{"n_kv_head": 1, "norm": "layernorm", "norm_place": "pre", "tie_embeddings": false, "optimizer": "soap_variant", "lr_head": 0.0134, "schedule": "wsd"}
Each number is 128 + 24 x the weight over its row's rms, rounded and kept within 0 to 255. Layers, rows and columns count from 0. Numbers have three digits each. The size before them is the row's rms in percent of the matrix's.

# layer 2 MLP gate, 256x96, rms 0.179, rows 140-207, columns 0-95
090:121156148099151100164109140149146173106118120132124134140148130133135110128106128076127129151114126138131150100155152175093134107098170124150134113147084124161159166076160110108143142122137105111111157104140118086136121141115145102115173106143133146136079098118115153105178075115127104156
114:104136124105103136124104153143120114135121165118077116119113121122123105153128143141160074132112124109068085145085125101148190119124123108170164117105122158102124127158111109142161141084149116110080149086137157090108128106143133162119104171142144119147109122097097124140130105112104125123
108:120128104155120111119124179130146115151139115125163108145125164086132085120098130139105148121125137104111095130110153162087119138143103110126160110080115123146137131139162195110146137156094101099067133137149125131104095162149151130155142125150149188111130108125140091137118112176110114116
111:082193139145141116173161119131145124108129155122106103144111078114141116123153122138140140105129133109108120168105138125131138069094124132129140116159125138117149126109126141123110095168122177099102147080164171166144133128131104111138124134097133109099118154106057113136155155144113109111
104:143117126135133117154122127102114180152158122100097134135157139083123097147114166106124187134140075118125105135101120156134131137103105116127122167114130193114125124156101112109158140129136094135104135176125153159160170145171129124108144112131117150135150097119087154151133076114100112142
102:086141127086094124093099142152107115174111126077160139162103130112109148096115128139175101136144114143109145125122160140156170116070109114151140159093137149144118115147104116131126148162156128170120144099152143100110122101132111109106080102092132126122172148129121133124114089168109128128
095:097095127145132135105175127131095085137130137105164148104158174114088125167131116155096131132106180087093100078121126125151122114128134176104103146123097113133164160124134132146105135143131143095149132100139139139126138090146190129117132101138114167127130147138151152107102145151127081143
109:128124170151109119136102130168177079132162157173134111153137155111126126137132114136142128103111141122102127140153130147089139117054088123148067141107105085101136133094127143140103146129138096117150105155090127146119123096153121143138099097157131108123118176133119143125145169140111133092
087:133129106088135085080122135135154134129130103149119135125139140100105135146167123149072077093116195146120129103104155138143163131136122127112083115127137102131147115141089127145096095137118065128130153141151130147119143124161142169140119127109090169149148163120162146103095105106120113138
106:124136119138123121125153152141127108168135134079094131150115110137094121149150136164122103078122171094108081123099092126146139141161129167131111141125099148165133134149140170153140139113187168158097133135128118084115108103092099120085082131123143128166134113160148111128137158113122109158
090:164153134131135124064143109096117121130146131072115127162143121121108102169099159133114143128152078151160111177126109124141157153110106118128139185100125111133120116102101146151168139119109101134099104138073150133151083091117114138122116110138177115128160115125140151158160134135153134138
098:148096159145093155099147107125120168127144098127135127114125122093092191107129132113094118147135129141147112107131120108137154142110170125101181140113149143114146162104141128113079090163122157105164095131147122097078105107120149184144109130165105141137147126149101081111130100121131124123
095:092107148105092146136145093134150150138143174116105094123133147161144139129159168120076117149154086150089117142144112149127118147153132140124111131127131112110150140092136085127142163162104147113102165181147174136114148106098112164158160154133140107116106101156139073127102125159128137125
108:165103124161149114104121140107109112133058156137155137079128131115120110138136123123116146135160105144081097136128148151129163134149160143156115148160122117155127166116141095150139128135095157133163102132139113106147132113118133143164125152106119105109113166141050124119131127203107136149
099:107138126127130119134124164139107103092141135094163103166104115156137136046113094127092150137156147123146148115107108088111121114113161105123136135112176155110137114095148144157142130074127105125113141085161147086142140114172127127107167104138144137152146149138103114105175113141134122159
113:118111139056111113109123187093083133128138101121133155084119136133105123146120125139156111143131123145125137142129126106098164082113133131134129123126123120150135150105154116122110155143106089166160168168094142137137136173126141115153127116112103098119123158099180167092164158113138084136
105:116127121117160179178162132118114158096122126168137137145103132124097099084117098121095130128114136130079114196119159138152133096120109127148119156123098114108146105147149112178101142110100121133129132068150153148126152109150100150106122098070125142113136123139102107116168113108130123139
096:128148131139181111145101127111126122167084063083129125129144100138130102121148141133113130146108126135150148126124146140146145112124111104141108155094062124129110134141109134152154134133099147149102124120151157127085167148147106133163084144090090155099137107148093151142191136143164120136
101:122121131100088099145123131126076141174123150108137115142092134131102105128115136099107168145113152105168168105120078133161135121127143125153154123115103150130083076154134157162163102107140097145097098117115104152149145150130127132143111107173122137121172071148144148123144147160127097136
101:130095127129147118101143145152109146175156128130128106120135083089102118101133120109150136110174139140159136130123112107136115120112100160134133148095139148140131099122188138170119110139126124158120156121125091127146207086138176118101101126102106131109139131084149145164163109132133152081
098:101131140126088138134138115110147103165131143139134139112128124107102133143149132097101123144128137065126103132083096153164134133139102121110109156128123106087091124159128137131060091088142143119112146081129080168112113132170101162162169119163147132145134092109108133105141113158116099131
098:157145112130112118163081099169143116154157123158148099105153151117145105091087134105174091124142097132129135150174157113155166121152152136106103146119095158118150164107129122112104116111150193136116094137098128116105091128167114154112124110155147125147109128122091113128113117174116124143
108:148118125120124104174128167119099085094118092151164095120146143126104127112149154118122111166119142137103112120094138171177107130115112145167153095124169130164155137110119141169150094136114100121138141143119108120158142127139105137143154125110076117114154141118207100127121157137148131093
094:137145154118128108096112152081141164156145125103149164136084083139172140141129117154144125118150155147114104164119138129141144116136109120122122122136103117156105129166080103153120118115148140105124130116134098141150148080096093145126094188091144103105141108124088132118108141088091187127
110:105139120097100177096093152131137152075078156104138092093099119100132135094133125102142180108119129124148140093116142113099161149153101159134100145093128090143124133144125161101126149154186150144122150126126122160124106141130187117142091098133158136138152136121130135137115105101142115112
103:107141120111120087113132110158142130085091146118171138146115093127138162131147129129120131110154062123144140141087112124133122155087110165125122185135084107152169124196115129157101087113142148118129135146172121109123156095151129168127143113139133121102147126129114169115138119125150136168
102:148108125072109131182118129151143124135056123106132097103122104144159126128148153115121155129186143152086059101156140115120162127133153146112157119122079160160149129112112087145150153147119122156133128140143130156089122156140133146104147098141137156121157117109117124101114122126131109156
098:173124109101129169114125109115142140140107122074131128165103115101134146109149127130121098089166127119071178138065133134166147092152098152157149109133079151143093115105134127129124142120127141145131110103118121076114112126120117159112082146139153109129127124148126165131148121098173110103
109:160122086083110111131117113131116147135121145142108090171141101109110140100110189098141130181123092133152107169087120106149136110092106120143124140084127138119110124136133113135124145108153114122109157133168137126157163149147101120071133151166137096119115128118166144127133134161191134148
108:131168141119104129128103139130113169209109138141093129148116159142114092177108152133132175136105137164156152102141135109115127126145107133142108134125137122137116140109115117134074186137121098140134164102100090093109164136091138160142126157128093118125115109117154121170120116112105118085
098:146136102104087120141105150138099119113127142148138106131118106120146135135145079152163092120112106131087162116113143155103152090138125165147215160089132115154117127131170151075153106121101098127140132087150130125143160118105172154133116119145156146106141108147114114144108096107113112135
089:106147176139133130165123150137095117167129092166188151113150088123132110067127110110143113153148135098156101147122134194120114134152137146109121174114123128123171106107143115125128141111100151133126120137136087098078115153149122156107126141120120158125118119101140162105118116158165096110
088:154135120164091139129117173109130146182114135146137130130130117151114123104125091101107176123111154121099101114106095103115129144184132138159065094125116135146130160132117173147117155141101126105110102109126150143162171090135164128117130134164107132105161114101105152096094145134108085130
091:099135147117111139125117152128098138161133125141139145119127103129103093105141125102120097166122151117158099133126141127082133119151086158078123141153109105124087100110143142111144139134121182205126131124095100140106166079157116143107132125138141116135108163102112189138134180134131105147
098:096125100115119125132113161128102139118106126140158136132163141108126166145123088149137103129082145053178087141128174137156123126129139134115114145135123138112130133143156151125130144127116130127128083123129151129137107174115086093105164115109065121119060145094134131079155143119143131135
093:136086128097181136139090137147100084126134118085112092130124135104102125118110118097131128094146105126116151146115147123110100131139109114145105103206138143123142077128126117110109098121113121122124211121079133176130132119140152134162154140099123147109134118142103128149169111143149134113
094:095146129139135153150110159129143134150109082124119136135137163084148095119130117131137160148090113105157155109161131171096124126113155085087146136141121091121141150089132100123077169134153138125161096150094122120097130141137130110110163147173103109120074132124093156128149162106151143100
104:130173087127141159144111117131111138130131162135109085098115134152115114155118140166110093107124113111172144136093097106117145155141154103117096158153125129129114193152117108114090119138091132135116124158141156123140140122153132142137122100119146119142145137179146190140175106100133117192
095:195113101118113140096114136119094095166142128125157131091138128158118142126146122114148174153107052127106110127166111100110124155108146093146143157120112088124120158106124107133085166130120130094109148144097105138126139118140175149107085115132172105111137152131159117153142130151147124110
101:088135196124143107149133140120123103095168128133158169193138120097099101153122118110130099138132118135121150143138104156133112094110115158150120148104110109189123086105127135109135131113135167163148120097155096103133086157171127126140133134152134106089119128129127122155122107094105169137
086:088117193132110126103096112100080125141126154143110125125139119100140117154126099145124149115111126116170107127089079114166127135130142161118125092154128123117101132173119146095097084114110098130106131144144136094136104117147117145125104134127130103121185156164141180152148097175098141123
105:120097137129111132158103092096166132145170122121168099139097099111103130135106121128130128158136131085124090115105139147113168098087107148164172151130166103141145110118154111117117146175099144150187117128170104123124127120136120122116094141163140119141114161085118086153126130126153122083
110:118117168141127152130144160140128106156154156161128130166136152106126142153172147138152147127138071125096131107135116145100150122150133161146175133125112157158152138082153107109119116158138107114136184172119129138080091118130069129146089118136131097096110103139136096104161123143159114137
093:094148143120119144097141139137126112116128110112168133162114148129131118100153101141121118132150125090111154153112138132108143144140116170104137152142122198142145094157165156132154156154119137157084151139127109092087080095077124151157115136129137151110068079101159139133148137106103128127
087:104184157122097167106093148139173117121168124074126106127082133143107100079105106131156121115095107103141122132103131101108114132166088132119146113109099158140148138097111098142116164115098118162150151125159108150130128130132124113153105089119092116137171113100133108133116108119101143164
103:140145126124090133146144155116158121119101146131086149141162099125103116126128136104085069120122106088138125104137127137095154103157092161150144131137088164130094126134066169119124151113107137171096133115127151122107123110144148145140150099150181140133139124137097169096162101151114122088
097:095137118153095088131169170146127171138162138089117118131171139094132135109127121129133088143162106140119109151097127146124137111145154150130128123099132138132155166112168159154138126108133117123110105127116151150108134115203116098117164104152124097111184153081142118158135150129090141101
100:114143111161105185119164156153141098145132116093144100163093083140115119117120141140106127122089122124129110105101104141119162122118094144163148104112120156111123159107102171120145157111111183109105058100139153142126145137139156110116082122140084147124144112155101109123118121123115134170
088:105143159167140108126111168096130124146135122142129127143055118135108129122114101094131133161136131110137094107076083167136151096127129122148121121134099105128116118161133124089116100129186153137139145120059115156124118114167126166117126084147110129145152137105098175127115129121159128098
107:097147061176083141111119110121098127160147153157115153075141132094090140115130149084152122125137108137120152150133114142152119106071144119134163125101134145134156136095190154135122127105132161117120170144134107129093086139119105105085127110139132128155157135140130122113137108131123109164
091:172155109134113132119155115093108199093127145125139131117132104134142134148146126145134106125134131119111097154122181138134117149109133099154124101128120122182137123128154099148093081114162105129161116157131125126147148130146157137126073130132116102178102182128111170101163107141095140089
094:129150125112120145084068149176115164105145130125147111131124127121170112124153130164112122110145135145144116116140131118177139157177116120094112133136107138133147155134100062115120073131137118113117093107128160100128137116138121168176151111060127129143149113157121143112140134135099087147
105:109114176108094148148102138126125140123144105117089152152141124115129133135113108097104106142164118110144185132163093109108083118139140082137123107117127134114169132142180133118158136125150129117096146098132172141113105145138107172108134141121138139140054116136112141187164128125142143169
088:142155144144092150106133133168118094158072127090126171125149117122134142147138092110132077118130133135137147116100123144140106143065114105129126126128149124092112112134120101146132112069146142162098103071132118135145117113164129119080095105117142171106138163126109110092176117117128120119
104:105130105134107122110166131141143156179167104146141126143123149112129072166151103117081128143131094132140106127104106145149134122110162141147089165113144113133156114104134144101148116121152124135157103152165100107156073145137122106065160121101139116150117151093162119110134161089125162134
095:120110136109199128086106151123160135129118113152136155129125186138141150119099116111135127174149151132138130121158140133086118133118190147160130085128112114117142133099097147142185136105099122126087154114109114140150108152162119131145159150133117137153152159082150153106169122133123100156
107:099142136146115112156120134121115123164141120160145167186134088152152141102120109112108147128119079133141106155134173115072127130144114134074098162088112156138170143097122144145149104098130150115094122089158137107133113119157153120103130106113117090099104125124155108143182125131132105160
087:118106175161109153106121120177101128138112144120070167116132119073125121149142149161090141109148122166136127143091119119128115122135102121186118148174110098142138139120080119130136135142094116099090168128162136119104116135155137105121132115105168114151128091154159096136141116177135144137
110:159128152100107118082146160152123145180143125107103102107099150140126125149156133081122133137133153124120130141109098104170137109117121130126136123186080103110170148087138139139130151145098147143110175124123111121101157112127131114145150100135193173180123143129130136137140126121104081157
109:130121124156169127117123174154135163139102132116131129161152106131131121106122136100153123142048145130163131064109177127097147107104101154116112086150143134129140103152130135138091164126112106155160111078107124129112152126133173116129150113104099146105087147105103120144157132126107159138
093:117119143121196147163162142171132159127082114116152155109138130136121109117158117105159113167153160124110134151136116123092153101108138124150165111106174121112112095068151134144159134127132134129131176141122147162144134139106148142091122117084124153094099112084164147124114147163114139118
103:124108162119109157107128118135097136131134148088098131124147107132164105152158071095141125144139120121113154116091165105125153089094133128143117157111123132157112128151170150164192149157095156178116138106135095154150138132123157159117104130147137164112147105127117183130090093134126127114
108:113170117108129144143106137138132098123124164107114142148086159106171132167153147142125146119157146140143140095125113127094168140119123122162145092118145153155103093165113144122155148100140147165102112117115152101093122128197147135085104123111155097052165135117116115141122118139109122135
106:112131141117072133100132170085077108113135138125110136136150143165168141146134122100079169105132159123108117127124142122113106130109155115105074130157097140130122151128158131074111138136147165116175122159161130109139093124150122149084119140081143142115162126098128127120129135126069118119
097:141123089134134125162115148168158133137170134128155115082172107117120134142095146143107157124148075106150130136166196103104104095125163115084147068122114124133140126126158113162126137100137115138119144132190143116132126156113121097128137155140157115147122138105148120115134179144105106121
099:098104141145151142122163121157119098140141099107142111150154140161161126129149142120100115198131127133156147169099076124110157143108110103135104142093146168115130098140098144117144120093120162137104098131157115097127176155119088114123126141140166142152111133140146148173130176136131100170
096:135140141128097112118117128135112122136121146104118107166161144143093092138109091166086107124108150117146180118086139156122114131177154157128088096130104103080116116138160125110055133128145133089098139107130128122135155091096127123122136131119135129129120114125118159119144121079058113149
110:117138118116156178112125128138136164103131107141082089150140109136170138141184156104135154090103130083110132077138143128123129154117119150157116140110152132127154118138138168096100112141073110127130132122133129112119150085135123088124088143095150133135103150158143135096126123181138164173